config.toml
n_layer = 14
d_model = 256
n_head = 2
n_kv_head = 2
head_dim = 128
d_mlp = 1024
vocab_size = 1635
activation = "silu"
norm = "layernorm"
norm_place = "pre"
norm_eps = 1e-05
positions = "rope"
rope_base = 10000.0
rope_fraction = 0.25
qk_norm = false
attn_scale = 0.0884
bias = "all"
tie_embeddings = false
parallel_block = true
init = "orth"
init_std_qkv = 0.0379
init_std_o = 0.0471
init_std_up = 0.0543
init_std_down = 0.0543
optimizer = "muon_hyperball"
lr = 0.0129
beta1 = 0.95
weight_decay = 0.0
lr_head = 0.00513
grad_clip = 1.0
warmup_steps = 200
schedule = "wsd"
decay_fraction = 1.0
decay_shape = "cos"
final_lr_fraction = 0.0
batch_tokens = 65536
seq_len = 256
doc_mask = true
train_tokens = 277100000
steps = 4229
dataset = "wikipedia_en"
Each number is 128 + 32 x the weight over its row's rms, rounded and kept within 0 to 255. Layers, rows and columns count from 0. Numbers have three digits each. The size before them is the row's rms in percent of the matrix's.

# layer 9 MLP up, 1024x256, rms 0.0543, rows 397-505, columns 0-127
097:115128102143137204126114119051125137195104184147130124138102103102105055109118111189135116189109172080156133129096164213132166151101109129132106059135125094159081200152104141102141155135132158121104100135177125163163106106127123095140145201168134144099117121179139105068119125105133140145080137090107119090105178153107156104121155089129111170099130165114132149124124162105148138166098
102:197156132066137093108145098086118158090086137136073081112155123157036120117136146118170111173182139085164060151092158095117158142140160128103130101155097125143132115122149089127085168184117087145150171132093123120106063092170145066125140149145197096078131110101115131127149115168110173190107135125142142147130170158139131160136117126122101125147163158105134096142167107105119158087054
087:144209139126167088091115153126057144110116102122079145123047093180147159114045214175096137073152148102096178090073136118124121133121099126111108103095124141186141102154093137168135139120129144136120106166103148071151089127124165104163188168173143163114128116137143091075178113133146134131160122142174124080166113175139155130105167151102100131081133117122116192115119041120192181074134
109:161146047106067091124088119107152153145119133165151101125144130108097163061178084131085178093099130152138075168127126150146137130124176167116123149122149113118083117163094104107167094142149170167158174162142119071137167103145210149127163137083117147144121165155184169130151127104061159158098156127044120113100111148114058126115095140120148121122102093099046082111166157153120102209063
098:147108105117172180071145112103158124164163083150077157156142136129130093152115107103103079114112192093135126104166122159085116105156146111184177160108103096149162116151177130162098097160098091191167125167146153099204083133207178086085160161064167116079098141129130084160144158082154075130089125170129147112154120166154131118154176133153183174160125143182077133091144114128143108139130
091:095173090175152222156086124114146177112148124096092115137102105083142097108077147135145151153105099074115157078117154159103140124099163143070100108112158134113155101135102080131097155159152100164125148129187185109099109127164148113092161137171138148220164084185122200138101090113101056159094119152084184092166115147102062112109160154092157134141154122152117118182101081117104077105110
096:180109166105067133107194110104138165150125178130073143168098116122137121133140128122192110161150115130203113081095091143134124115122157160164106073127093163111138182113125128170097117160129121197104089121070128071108164158096114140109156160091173109112124101141145113103142063128083178106162119137107128158101129155111144092107147099163098106098142179151079169147151120091179062093136
109:100141157160081079168118174121100114084113113147151181081115132084170112122176115116162121102117153091090146129124093140099106155127105133088106112165109168096139179145067157172103145125109141155184137148124116147060129155096092240081139118089077143153157180109121154091143161148119122128145176148084089108158157176133139115118170188138108136176143132106134162112155117151082126105078
112:123146171129140068165129113147111184085133144155137177153154161144133150138156109186196100111193043152163038104112154110129148188095167097144136081112122165108094082131165125078141112091076149061148115142128169177163186142140115099120166122147134122069127089105147094134110082157145130129137082156131174111139122125126111107152117185090136065193105126146121145129131202123109175111185
102:082119151163120144145110095166137087103111121139124138156105148180115175167101147170119165110084198137127169129148130167153113139136100110093132117092111151177100163099148076114160095068146145118141151077162094051164125116100079121152148149146165128081153103127106172095127162133134152084161057133143113170065128150124082059137121068112089157123126160114159121145133159075165103145153
096:101117131129177150072126160144119099187110129113100052159165072116109088123113128183188179118125146154147164125165171189148106131102160113148122135100117168127172109136088089092062169176149117121141142125135163132116176072174065151156116161124179108172129117118124138135110127110102108088182194167151146107139192094120167149124127083105107094114115080148099177099097123085192139191101
103:204092148133164096081153203159085113159178165173120124113114141102099095130112124071160090097145114114112130127146098168123109159108142170111122128055110174161115136053156099134150160172082144066105131114118073135166098060163136129132138135126070145206132145157123103071194147118137155113131129125157106100151146145168119121141172154119112051100140153160073161132129105151076151086140
103:120156206129164182045108132142158110152131156145114082091143131106135148171102091075123147108189141123173145099133135128112075105131127124160099119099107145194162100170124148106164112109183053094195134158103129154163045125109124092118147096148131170100122101111111118164118148163185127155126146160109112158131081159141156113165148137095132186110168115140114160155115101079104159121112
104:161061123160141101158172102188134076099115136140115090091143100133101089161135167157061123127090200105161147108110179169156099138108129139142120089122082140148086120165170132171114091120089085165116147153112121139191107122151148138094087125128051159161120132142145087146118197118152096104122110107132103121106147152129122184102128172138079135050134128137138150162141161100111132128107
110:135176169106163125145121108115115128140113111173133124093134135165157096107145048154104177137096130084078157082062133148109086096171130135153122087122133163155128154129094096142088133200135125113142169128156112097113111092143151133095153173140117137123130112164042111095170168114183099117156088143143147197172129123152154128066209126139124097104100210150129139147111077129091087131171
101:119110181153111194078127131174156160092150149123139144137088113101182122121171046096113120127118107157117170123176145121136124174086108147121091156091165099105149109068105085090043158099151102142168203174111113093095057124137144161165083146140113177100134154154131115118106141153158163188132135081115104151118188128098166121089101084158131179169119145140129166078159133127158151084074
089:102134150070141146176085080163179141094099084158127186125174093166142140152086118152167191086086190155146167102149174081155140150134094169142108120097128137144193114158152083119129057152140073116078139206121142128080108059102106112163120130099136152103147107114122127105090129140091137131152200168083106079160107096153167102148117076138159155116163130109173138146150135131158155110130
095:184098155105143132107128108089138152104127180204112172106095089143146106036139111094106154138158176166128119178126162150128134155148115084133142128129121119199142175084119053121144118122152216121113091155127162133125086139126134072134147136130087109112163115081106114138107158164201110170174076147149108141134123132117151098083141122130163108209133123130144153128157090159145139142163
102:129083204177104085094111104076145138170127143142152148116129042122145141185077083108085093118139151137160132112102104100128104149158148181106118154104121073108064158106036153142047168150150176153122129098150123113148097176094092068138106155161114186085122132155156128160172143147127166138161110130149088183095118126147168117099156155151176184093077170144090129098136111088127095179075
098:117135107059110113121102165061159131173124142073108135124153135158140140094139089137125113116081143133153116109114083095125093171180096083140134137133043121109140125151099140109146111141114171118131163148164077137178118099159105162080111160081143180043133148136065114176151164147169144137101098142137142085168143086131122112177179133137146141117153099091118133164186100111150145117041
099:116100164080130154162143085129199100101112100175099173062064139043125197172165122149148128124146174074173171119113121119143093118132101134144141153103124162126175081090140100141049135081088144115127139040102126135109146152150143143079166177109201132154163164132131137169131179139105170162057127116111098141108097093156106154130141169070108173130156131143089142100160091103130129100144
104:076069144130111122078140144118109078074159087133148125056098102101111082104150122141063112092174103118170156122158165160074101177101133077112104149077136093120099077176164101118075098095160136116153152119166156079157124124129169140159131110148118128159137088088108133151188170084135120101062133141145115190141114091126110163208106147154107109164140140103142174100169124176117078126130
104:135166140094057109074163132107104165117134120156106116065129098183123156110171141190106163101122095118191099105145145184142143159134124137119131152082147081137125118154143043175079100111190140069152193125138138134077212166170099106128098092147097180138103130143095107136093179182119146128123131129090108119114148145084101141082194131125088114152164127103111151066106172167122172125137
102:169052115085158135168154128097110170128095137123099128127157165094125133091141137094102115157129185131056111125110130176126118171105153194136142077115154104150068122132142021104190099111137157081089128088132087125175095148086059125158158129140164112109172155118147120177119165160115125119066144076085128086218146192137101075103150051148157124114110210150115131166163155131133185142104
108:140115134170109168158139080112095101141164102132085115091116163122121095091133121097183112110129124147105167153114125070135134146131168139128119124049144186126116146164209089130165169104128162171107131123082111101146107127184105143123135114182148129098102138181128074134107086115162141132102135096113170160127159121131136058148122079057174057092148088153067148147109048145110153108064
102:185104082146146111134104105111114090123114102116135170134194154134140101123087133102134200153109183139117115164159146163157159143131117165190148065077206104104110110161116098048145078060091105102141144147150109136065145130160108080121113102116169155148117105113119089123110149108140036206154113115114120178158106102108189176152134136062119171118169105145131191148108138119135123173126
099:155146127175154096096133101130088143100105154142150140111100085116129183148166078159093144112126175125101138101197131103145177154128193160126087084129156094165135139150142163096094146113145125123092113101123133102120189108179119045160135171170188124109161143162150109096140176111079084123173105115113142052125112127088150116148109119106090127112113087088110131169136131123098129195086
099:112108148131129169124143208110117100111164128147106124147109133187123133126121183146070122177157138052076173125135133154135103099057108085088165159062139092124085104138097130162126083150075121031150150104079179101112165146132136084081114172198155145134167104056120149124124180158095178126138129181142098087105129078093151171125062137134120126099124139144111135142130125166181148117103
100:142068152121128215208193165172155100141124117138149074140156185161112133131163166118116152132145109154140055123111128135101139124099084135128131119131183180122097126117126081187139143128150108139082164119145093133077136079186079068160093112100118143106141083110090171115122181122174131119119152141054097156166116116176079081146180103079044159106121134171112165113162161143167113118151
098:131156152115112132142105107133147168165100163095146119128099045105141109101120143067073126149108106142114122179104096116021183144129085153113149091108157112128167143135089101122101127119119140163141073148181164113119098133132122188120143109085098149140120123126153096095180123143151103122131087119120073129132076110054171065121136149165171116099092158136127137164169083191161156121118
094:163134122162137178137174152131176175070094167171156180111191119100143108124096095144153133114183172162141106078084137099103147150157149125138152065144110161172126128118126088132098133126154128149106104176098051164135192147194140087132154152084121166143175143137143152076190125135131075161137122089101110114115188132080120102143118097157075103113134116075148121112143113082144112127086
103:139166080186160100095178133109111098172145108127134110129117081111152089108089141111097147055173151116144149116160129054143163136113118138164079139106157123126131178151081115058174100199077142168145180118147070106096159083124119019139086165139143181139076145108091142124149127094165126124120104091168137172197088155143136081124126108128118174133102114104102149142066136104153100120125
101:150094144144139136146156181059155084196138081091167116115157140108082142138096121139093141107112129113175123081086108099143080131159114138110122077105162137071083054173136096080127154136226092113172165164087025078140108156071128118138158165079130124097159108109122094123112155181154118073162082125159130095116085109104109120125170135161171109093166090108158170118149145108110162081161
098:182124121086085133195144153141214126143076144123159094097156185147155108123170133048175112142119183118065142142087136067112154112108157103071125054109119154094099154103152063149082171152165116108106123137168164129138171108168181140168097150115090121105104119066080128087171099144138145109180072126124098147177102148112126131106170097142136108124124097117130074160102068135121154111090
097:134138108154101147082116048107138182174129127125139093140098175169118145150128133141154125089140172133171108144139136140130068140151157130153082118151086152118134109158125123158136190133132123111076166123125079097117150164116121119139152135124144099085127150130203063107047086190153097175131227126113162159108118103150113116151199203152131119124162072157063167159159141102102156088132
095:121157146135141074143156135163128159148080175135156117144113174111129073155126138077125147179121110126082160119124073139134141118154113160100100104115075142092179098087180125153134132167079138105160241154101080159130131138093120167104145114137123157135138166163116119123075109089157102124155137158120137135162140160106095166154163074056142107105092158089096075118105146120152152159062
105:118181113104190168098121124161129090124149136133147130130156126116028116153104140112129161117131165039075111129093092137132096111152136136117117161108170145084109190141140131189091083186076089191124137104118134169119158099123185150119126098138162118177101162160109095118169143074146044113149135177155142137139081147123149151097136149186053135091159168089141082176075106124105107140132
103:119093147096125163134133089106133142132101088140163099121109087119061147119168170208170103128096182072211163111175149111131117164110110117133107182143139187096102102143098136125153094166086106145082117157066097141108138127152165111095148111095117198112114160136121097130190159111118105096126075149153074175118111094185102058090148132127090139098092157137152093176163121123064096117159
102:098121153078145108152171075071081124150180121144150159205153121054167143183201198139100133140117180091167176163127126142098134152090155075133107135145138139141081172194110121146101106179161072152117089071091120144114067073141147165118128078130127152099092103092149150142125099137135161157075149050166050130134139133137101174137188121131172074068124117147109118103136117182097146122133
104:102139101122138111107137114088153120151129102177131191066144170147085126168154097131101120113131175096148175099138156091140094095167108160098100099112118133063075162164120137124072134150116148181114184125121128140130183126126145104204082131116124167166175127106130161127145154074116093148037093146147171128134168131178126174127049129136037140155083132055166098179119080123123139152129
112:086111152104126107113141118040152105121103159169141128186118169145138128122135101100126119164165088126154119147141158086117109131136163156058124206089159192110047171142148112086168033086069107143096138101117120163115132104139177098161136109170135130095090142106109148077108088135113133110114143181192100136130133128142150118113192117130055146131108132102175123160131113168105164119124
100:108164168127120119042085120130158101128118101117177156124082177113176137151135098085101122116097165106119108141118171132120054127133180142123102070159120179123139121154104127157120110102103165145100192143066089105046079150122175152119164094172121069157129093157129142149162139087132157122145128200150095119155065142132145188123166120108211064119141166108090090229142087121131127111109
107:114144135117117122106174139154152113069100068166159191138139099089101110125178147136148189100074110142143146158127090115147129147162161066133192166147140137101113160128106094108124151156107204141087159185126046057117112146162108129092057124125127119094202156161169129180138148129138101101152062079109121051115172130070081120187147093127150139154116093090130115145151137107102163154070
095:132100107083120161168092106139105145093128113109086149070140145155144112138144131068145073165115145107148115175129176134148116151165111127108123150161141077075152133130154086158147103146099073106138109236148146183084137117134147079109147130190182141145104111139109109189116119187159137058101184083056114103091124145150096096099116087132145112130139106126147150152138099138166174118161
084:073173111141097098109125090125105155108105112165118135110094134101148101139144210109129119109097144132115071130113098181165123159146110135120160103104165144150135121130130128108159128112151126067128068124147201105153097144125086136095138095162121124146147182112108066119191057162106149138166148183091136166120103131112087137143152139106112121084099131182107128114154096164183137116184
096:133150178136095121135086113087139181162126139137148121166106106123041201082138070136217086121102163107079137167147109071147165149076127121140128074111146190106164115127100064077134160182091139095182069154143104132134166133163152126098113105180103077110146114124126125088172160161072121122134186213166103145096126115066120117119095135158138116116086121150138116173116143191149144081147
093:160130126115103127125107082112084083125116084181204135133107073099164187136187118137107152128123131159130163171130141131145119126209122105087153157119145166125181160133168103108106095110110161110139137115143121080078114118116084158100137172109048158134142163123119092153108174195122132086162102146163103063119046124124133123132183100104147111065137122134123145116145134161138132177169
090:121094087203150106182198125109126070121129178181131043098107141099098093075081138137105129053143099133167132141065135121138150162167109165207122149090116195156084128152109097162115165113119106140098145120119159196084096175105132150088124145084136128164140157142059119156167132101129129184109135100147124098141128145056135085135116134179107106136109132148093115146146100174106128168089
100:112144109117107176168138071142108153113170171115122068249102106155084139122075101063128078122132179202106150151122177075129166146108114195085149113143166143083126100170137142134150119132111189105083136119099133131167143092155155174115114171102132126121123084125150087140138148160159119028107131111193127177127118135095128089103168137113147133122166163163114114085119141124111104129089
102:137108175099176153110114091120155103109133083204119117121069150154162158126080111065132101086132122113131096149150114175155113133159156101097101106147184077167138125125082122131120099133113166116056106119176156101149122108144149198065092142099062136159100143089133122115139163161104120181149162160106056145118030153076092142109143094097162146131172078134151126160143143124113201075127
099:150157081167096083106125133164146141101150074125140148079186076082112052112115093144134162152088153047123119113054149119114169186103118120087108086155168094148117082091125078149058138153104119138131167153120111139126113152185110112127155142146150153134178106113114184096158127171165124155151124112172106152143128056203113109138183099098131156131147162146099109187155122104114118194108
099:160102160146127099093101153077143150134140095164055131112131132119144089089097121114153141115200127131082103136165175145090157124158111148122143170104124179067106162094149103144112136155142122121061151168163081087076158136075168120133144115081114192101127117109135109146165096081185136133160170147153138133142063151082106069129162123162119152108157116090159134113070135188089115143182
094:110097123110164133061149128156126158100179103120164133157129103175117127158160128144143146144142159121125140102177093156116150140096166154108212147171136148160097092084149125133146127124104117144125076136151176071162120114140074140115089133167135087040147088133108093135134132134152163095136111107155078092139151103115150080103126094158115074144134097123114152097106172129108120184123
094:049170098123134164102138166116147083122151152106126154162162139118114086163130084120120081155139142112121158122055092151132109135115102134153128158074142142135118142085150107194122111145057184149141087148168182088134107122091180064109177113125164130164145104101161054050133114148110167062114149072125125122164205155144133158116161119165112146142060161102084172097089112149125123121080
096:154152147126084053093094139067121119125114132137148084110122140097090181125121150168170093144143140174158135091140098131131140152175129056147154063089175145117125109147137121116134112137161128144181121189160158117062093167139129123160118157182148173105110124129113164198138139121102081141155085107114193155149121143080132143130116074139134111127219118150138094146110087092140171137171
096:158086103206076141164137095176150051116108186140164153098134113131151157172117097193108104089106164135110101136128145189138134136086133123123117119092109100100092064105135105095094127181063176169122145138152146117128125108131100181164150167106133149129123068133135174124086122128157112143138131118121090107130103125078185126119107145100154133133104171208107157072113128160104153162158
104:140104099107127134143176065123118117138140118161097154156117102147133123095132168077080108197111141102175134103156120135166121084171162184154160094157113214102120142106124165133068076067145167100074110144157089158151162151147079131138086119118172146091156131107162164100161099166143124153082099189155111152128113149137118094187108165124099124111132135100123144091141127140116170151201
107:161140155147083166131204157137085197110110142167144113127154159136086112121143154101088107133086127121177109105102156113135109090072186085080141100142101134132110049131104129151086132169056109136119075180094138151151122121148200131067128167155163088137102080110157162146172162144163130171066156164149088097171131137140160160131140162134127104111099124103174100141171130157127111117107
105:097181130152146170145145128166155145128098116105147165207165162106108117144137120112112155106126150120114145090087118138118116162153180130101102159118107119142097147064092077146100176124130129114111146143144173198160068104133126074120120144137119155128144110195115094121171196132123130137154138059138142135112025064067075084184141085161144188106155131114097164101128080086128111117135
094:180120077131162136080144161120085127062174123137115073096107108183099127045152163067093081171127137106082209140136197051182045187108122117151101114085154090096111167128199080087099170138111140121172152122161190138145120145149092115128129130139146125112119121152085177143136140083122123147119117104121139178078100113116098130121172135111086138145154105115144154125136112124051173158094
099:126135174148066144106141172151118115127188181121131121112147114129097053150119135133052116137110122072123140131151127131067151125070134068116097155165136126175102146067155093125108148107123148068127169147106175124154065127172206136097147187114155097138073101158137162177118110162143137134126123079162127149139074169170107104141124143126152092120155165128162126158160152167214169073135
101:109108132115165110095148073102170108061131138092139095089166146092129192124126154137196092096168138081084124116151151136096185107102181147084094146130181155102154077121079090097137165122169148151117164137135165136103133145135206123164140121162090142126109143097164060072126167103105096138102142141092031133142152142088125124164080130110142096112202081098209177106110155118127134143098
100:135104122145122161136141076121138112109175088118129090181121120129149095082133116086157133103147183190140136153127144131208110135169182082177109134080117178119157117094136141132122129144105148078096162096159146117087087160134099113038113035085119144143102099082167159107120102094105138129135137164099149173162065114102090098154216096129163163099157117160123072130089122107119097149129
095:099105138195104154161194181122188127159106115162170139120125137136096131105132106107134152087211175106119106093170187113056169153157202143135137136140142108155138078151157172129100150142176180112102090170175109110117111097133134143132089132093147115096111150126082090183161123108121178103143129163064123157142065127168108131131089139126101137152130096142080151113189180064153122075092
101:084123119104111083099152137080135085118084076138153156118137103137146098106179149082157110080068122134110091114127132137114131132136155096095108134146098133114138145131110146161175088133105160185148058130158085131061148102140160124075138094096180132121073162155115076138175136171111171147129117117074060197115112109131183104132177099111094141116214146139130166136185084080140171103127
103:107080136117124120115147151137075126146110141159164128126149075134089125121100157155140139100134153078089119116095132159093131160134098156157130154132098144123168147075151119160112191138189110155143158147118146118111092112104174130114085114123095122063166093157138126107150151050086134105141138097141119112155074162177189109145108133080135091117118093197134169098151127115042153134130
098:174114141158075150154172125101095125155119127074100082173104152146173057085105117096074123141143082164138147117123134112160170209116138087148133121127132103148140109131152045152085140162123081133113122110118117104119096093087124141078087171124109084099080150151189129157192117170160191121143159121134108214149087089140106126153149135136084103128162131172112138126071146062154098115148
095:118124140163186135162176076095185167159143158123124105119140148028130133111138090049177161129099176099137109132142154106167152193066222166104077119178172175156136161106142178119146089066152088133128100129161155155123106114124118116194138117183155065099112118080093149103178111077131145086124126180138151108117163062128120109173132090128170146068091147141119088087096100126127116170130
094:061112158103175098112192131098131213079066164182156190104125068105107117125106144136166141154154096104122126152079169123187198177129096099145068176150086135151134122134072105154096106195113135181103148110135074103082158153143142120148120101139065102095093131093101142125127200096158163134121129161125217147078080121148132106166088123103189151170111164160127143138135161131093108178134
101:104091134112119120123049140092134121154112163163092128098102076112053157065147063085216090090137191163163096181139100140075128141139163132137099152164141110140148046116156159133207144104146148180097166176205110158159099123178168119091109182130103145150117086117114115102144136136094161120106134137150139158119136116107106146116194182084122146098119137113159087120094094180091211130088
104:134170147126129125123121100099202129162120105137124126114155053104185113163104107138148154109098179112133120080136189184093130109123117115150133120153125138092110105121101100090049078122126143161141074108117149162117140149137122071232133170115141187075099078129145114128118141150141088143075113103153078083077233166194121138124135090087132096128147183120131155096164091089143158187123
096:134103085129168142120140102125177102110104144119213174146113112106147088173096123090191128138148143153114123130151162058158105119193088120109114121138134169140105142122123161177155133160085090119147174193119146115136146144113188151142157123119127075108048156075133114129136160059171134187103141154154150091143159184146159129120159137121059157112028101055110132188146131051062186110099
101:110141116131154089105119124106150117110080098096156129136178050104174083097125086142136114112099131183149096137092129126163161126073110190123157068175075168153179108154142130121134127112078079113176122150145092109187117108108093129179119124161087135143162100154134070113092207145112169127136157113097091123158144128135119119120151158120056195123063132186145190120152125147128111127133
106:076111155083179154147095147125121165134162147163171159158177143112136070100138182068117093135112151142145139122163107093087094143115119098137117070132076113182136136147139073092088104114137159163100121118111176122109160137158082102198131112121150114098142133183141157105182145099150106122155096134127167132109152139097109121133207118085069144103095127152119100131123138089135149157102
095:081127173173162098131195143066126099123135164142134174169086114119147122192093094075152101145119119162196116125139118140102119130161172109118173152071095122112085129098117164089140135189078116156118135142169104143151117135145136073105124126132207072128096134154156137078133067150174047109077140170157123158070119129175135075094194142159145134184081133080092084075165161093137138086091
094:094075153088160118112114151102073133107095129120089109186063096128163096110125132141078112148052194119165117158100096145109115154141128111163134129157161112096101136144137105056103130177187118142122127173137180136156097158107135120131069130062198141112137143152125187112159107108118180090106063110085136148112130134141147174092177080078143159114129154121141107151142088165152134080102
105:124148139134121131106160108168162208170104102128194125089153124078112166114154066160149105148165133140130122174177132070077126100101119104157153061133084133103124164114074118116086199124164084122141137144179146096126144092077160116161144158075076137130186106163223117194141194169146103165155179157120170164098069164088157150160101127121092099103146151113132119126131130071124092102156
097:156078136113118148115108123160115141125102158077099147147095119110124062139142159103105120113156059175147131123145084126087133183092146136125095167136123141153088066162140091121135164114219166089078139141111095092169064174150136117132065142098147080142160036134148135119153163149106110107150128107138085117189138074109187104116154148156143111116165136153081114120160168113205114132103
105:130125130105137150125158166100101176110096120103143115112165132115175126149111090169095088124098133135109090100168106068185103196134158118097143151151133094138104133184148112128121157223122173133144149127134117083126124171151082090101125153118185137171139088137117109165120099178156137179152131171180199104146148127133159122182168111096163124141063158156135108153134066124129140151179
097:157172117133138165048171116168164149116142164121124152169161155122130174181102130157164177136194100115116129160068143155120125146094148140146062134083154113128110069195150067153104109137165141125095117127158185080108123136115094102111104140185145138135141064121116145116059126127156110068153111117145106163137143098144096090147117084134112157055134157110064097055139132194155051152094
099:117142100129141096113175077122087115183118030141160105151166090134140157118105153113141136130077079123115112182165164113038168183155189088164097108119108114114151163086120100120150155164133186123121171111105134121122127144106091078123076135158131092127098092143093141144133077114135148199109133091142108106083109097126138091147146139165125117141157123204086128117152155128060082150073
094:117138128204144131106152092103145122190145149196121153117161168091135100114161096122105118150105151148091138154114185118182120079120173175175115143089100104104124126096185106115140151105163085123101087143118137103092138085087162132126064122115174123133136099128139179117135113174104181178117149132139112155106102096151086137185151129093126126156130104118164134101104125096131110078114
094:112180100065103095155135122099144145135106127123145141130095097142125067097137096140095176135126168092167149103139173165131151124113064178146175123104160088101114145197111157152170113156082104128035149194121100121095094165142098172162143122076176111173126165143159141155169193135054121080175105137150097123134161156079119104119151079115159096139091154090129109134130217138147170095158
103:145111185084121124130120162098095118099144114151155172163131126107077108068081138156090175106108112155105125155137080103081115114122109107147111117124116089098173124067070091175117117118152097110213091045198110112099147154142130115137136126078174130156124136091112177122167154150125107098079142190123160143120148124098098149162096151112058134089109108105136147144110177111168125100136
104:154094064130139169112087143106107155173105089123099128171096155094118148139149130146111135137133110158165148147136140151137136140156113180112144129110150134195095131089115090106114158064116125129141105129195057089138150148102179122160186090106157128112117133087134130080091091074160167113127179103099152060095069167127115140134187157169113097096151062159096140119080117115166202139090
098:117079167076144162137163157145131146112102138095136116145090127089071153136135153099132171084123102126149081155058115093116074166107099103169155207090084146089141138182174160151089139096085120117125138091121094152117138140099095132175108118127121118086069138130157135069124134128170118171171184168169188201138105149152069123120157206096101142104151141158076142115135113089129126099095
101:073151165116166214152078203091113095077129116161161078079135151101103122097081087085149115117125179185127131203102086147079176133169093147126140120106124110123065124143160203137170126051108167091129121132097136124103149181114154137100097134110145160118118121133136071108195091119120103141119084129151055136161136145158164068168139147139124135110080109166059120125156141114096137135168
098:094075077110168114189149078142104130085163095131109068139189119149146119112161188099102126137087159023188107099134148128094080110162142078129075101130098167130135146163129097144116083144126122132147091131057146128128124115116140168140114127151101112192099167102090141139149161178155183146159149122145120130168081115085124112105089103139172073131112152113109119198074143182134093092078
097:103124063135149087149079133143148108143128148187140167127121134109176142123174153131105131166124188120181164106108082131110162144052134168138095121108155099059123101099081066198127155124130163127145109139152133134115100149140131103073097152141152111151120133126127175146127104126169079136163123123157147119095150136173087095151138045108129066175146139163144090148126118085112142113196
092:132126099166066097154098150170134143105156104158126118188115110112114104176134159157085127097066122144115162068130101066158121113098133119138137188064156132074111083111144121115154046187088152132154117139159128097100099144166115145076163126131127135136159122101130111120084170164126122075127097168148138153175114108089118150138176114147128172070070097172114191125078126065083113127152
098:112114116075094106108135128141115130087077082097181152142080124069163129078158114111181164175123172102154175161090099160094115154134185142141145092100192119108151141096149142092129094152122117133151132118124113124144090113163099179097065156208135155157084161169136122067112186104087054172122103167061113148109110140091176145121184111116168116089100096170160140116121108156167120138085
089:149133093168085080045152069145142191155077142118110161167196157103128144111149158140072098122109151158177153125122146104101125144161149144089130099170120098120100134165121132110133137129151091129216102163165136130106147161119162133117116150150113099134134102153113089142115129109133094116124127131146093098164144114138077148104112123153131212169106151106124097072111145153183080139129
095:106168125131124157158154081161141106131116167134106115142145185141170163218158096109134111183192143159117127116090132210159101122046080164195085130080132162123123125132170136134090152087167103129104149167121128130109153094121188115051134174115131109146136137156180145100140123120155077144106153093054138109150150122131076106076146140125142143079114150097139119123163112192156153047152
092:107087181091105097156131123129122168110082194140194100093067178185046155168166155168134102110151128190185086075144081130138183092057097105113127140081118137141154095118108085119113142185114108152134148196159121167114120130176195123099126075116037186151142113083103144132136159061117127148130147146118100081150091162122112077106142139127116116070144135138133132084134123138100128096096
100:130120131126160063143088173136121093131176109158139159179096130128132102167155085051118080138089123127123102198192161107166146115185143125073087117132176125100162132119144196114018047150170123145105068083105166125133154128122088163163151132127039150145138138122119106149150137092193125167131147125104140114122129143068103132178105148146140152081088136155078207116124161126146124144071
121:148108111154135093078117116134159168116089110141132086112179142091139150122116128152143128102106130132134078081078159136103084165132136105127079164127183105094098132091093147143148135099173105176112122175144163108110173072145149175102138160075183098108118127122133093114104125126101088091127174140171146123154208146099123200136158145161126161099136128103155162088110157156138103060108
099:125136159099122148149065159089155183068146128185081124162183079074125157139164170149147144133147108173079137111110080151109129165102169074154129161081058157122107136122095158165153151116123091099175148185104169116104109211139084112132155120142134130131152088086112161114145129155197108113109092109121117148099104111126165113122131154157152147102095092169136130138135158093135069105110
089:175102110153116111110177188112137153096139096105155129136154101155105127090090140108137128128143145150069043154129198091138102145119145062142131123135096055147113076127163097149075081202132095163142128176145125165115094177202122099123139129136170154137114133086170095120122173098133123077077071156106092157142142134133133126170181182092151086168187172124110144128119167142089109152082
100:086156151096059218142126093108105070142141147141069111116120123091091165122136151162123105183144147169178119164091116151152134042128173156154125192138140124103107150049136141173154103068095150189131179156139106065112085166163133126149128125145152075123109130113103152123142132133105112108086110093098152169106135152146085094110122147082131114152121101122093157121154151064191130104111
105:085085157169201164102114116139085149128099104076131142163160156170188127067173210088117153137116185144118123119096061154120142072157132169120065161110090172169133162143176142098140099095123116065139166122133097085081095153152155133131052164066087133075174117133140132090096115133121182092125099131133134058118161093094145176144148194124145170102072155071150147172121088117093148123122
103:105129180120116165080138128143118058172110127147183098148110132117082116135137133116168098093072065147167137125126105126114079173164131090152107044144121139090102197107151144053154134081076083085158133157161134162109119093069122109047094160070132152170185125147180075126104133129075099123152117153099091132081122141161099110162091119170125137130142147162134148142132140113150146153124
099:116117104106188176173122118194119123091097113149203089164185099111168150092082134118093109129104135133121093141100081148151170111103092151166162097097123108130122151105126122092100164101140203079215128149198175160137109074118134138167137187114193147162110110141153125114132064145170145129134091134117141123141171049222136077090120140094052124108121083130201128076121167129132110150117
097:151098139210123134112144091116136180148110116074182159124160097170078168126152187192125117171113109086125165211117151092109109107171113124107089117128111158094148106058119155161138113111128146095094149142073099089182150103063121096140119160127140103102113094105128140126162134163138179131172147060068121099097131172043078148138053110125133087104134147055096129116168130130152087142163
095:112056158144170141091137155152079104169132115130150101153067116103129111126158133096145075165073104077161086115141188116096172117141135108125127130118056109118155124159101090101156098128114111178074135116126121113164102117154171134153136154140143120159134130164086108102123105116177171131109113169156101196074099091102158177126123174133149100157063177122159131099150158105141122134217
087:119161122105163139168104141126107083160080152162145149094106141113114115176091109148144134122144166140083145104148133160138166099139113114157167079141121128124067159091046139115118143155133136133085089142121131120143183109144191119124128134137216158186178123141143128110110117166134128129126069118122162075093149062112121149085088077115186108103081130048143135124170141158134174080068
100:087179088125125108104200158118163046125138123155104175178121196088120105145079129107107105143131159096181095177108123130143131115150108146171084148120138149148116094109132122153055130137092204147114111088126183162137127113162134146148098163087045147088177104106100107136088095129126171064104124141147130085066084157141196141078087158158118171104150113152066143173144130108172153115076
101:122131136128164195069064095153198120075165184146154162181123144124131153130100192122122147134074106118157100094155119124121077138119120115085142139153158145039181173120052108161133090133111099118131141121084115068159169119099111166093079161127126159119095165099123157140119122185150109114144145183065106193108145128138134192152118104123096151185086091078083124099134103093139112106098
098:147133142101070131068124122123182199174133132086118107156131209155069116146128159218121125114134095126083155158136168173155147141111142109088092122138142130163156126199127109137094105142125175117146112134073144092159143162139104114125111138151103187129110143090127176092151116199134080136081127133062069097166159184179122149134130104111106155102134167084106141124149158130107156107100
095:155158078133184112147142153093112136180103125142098135131186060149154141128119116128178179162074204042127122063130112122112149134132106105151087154142102088102174099125156143087121130070125120135066098172111107093111132126101136117118128151128188130105169127054117158127134109120107123141155098071148105110207106132187173129105129130186128164054104066098124141093171093147122109124132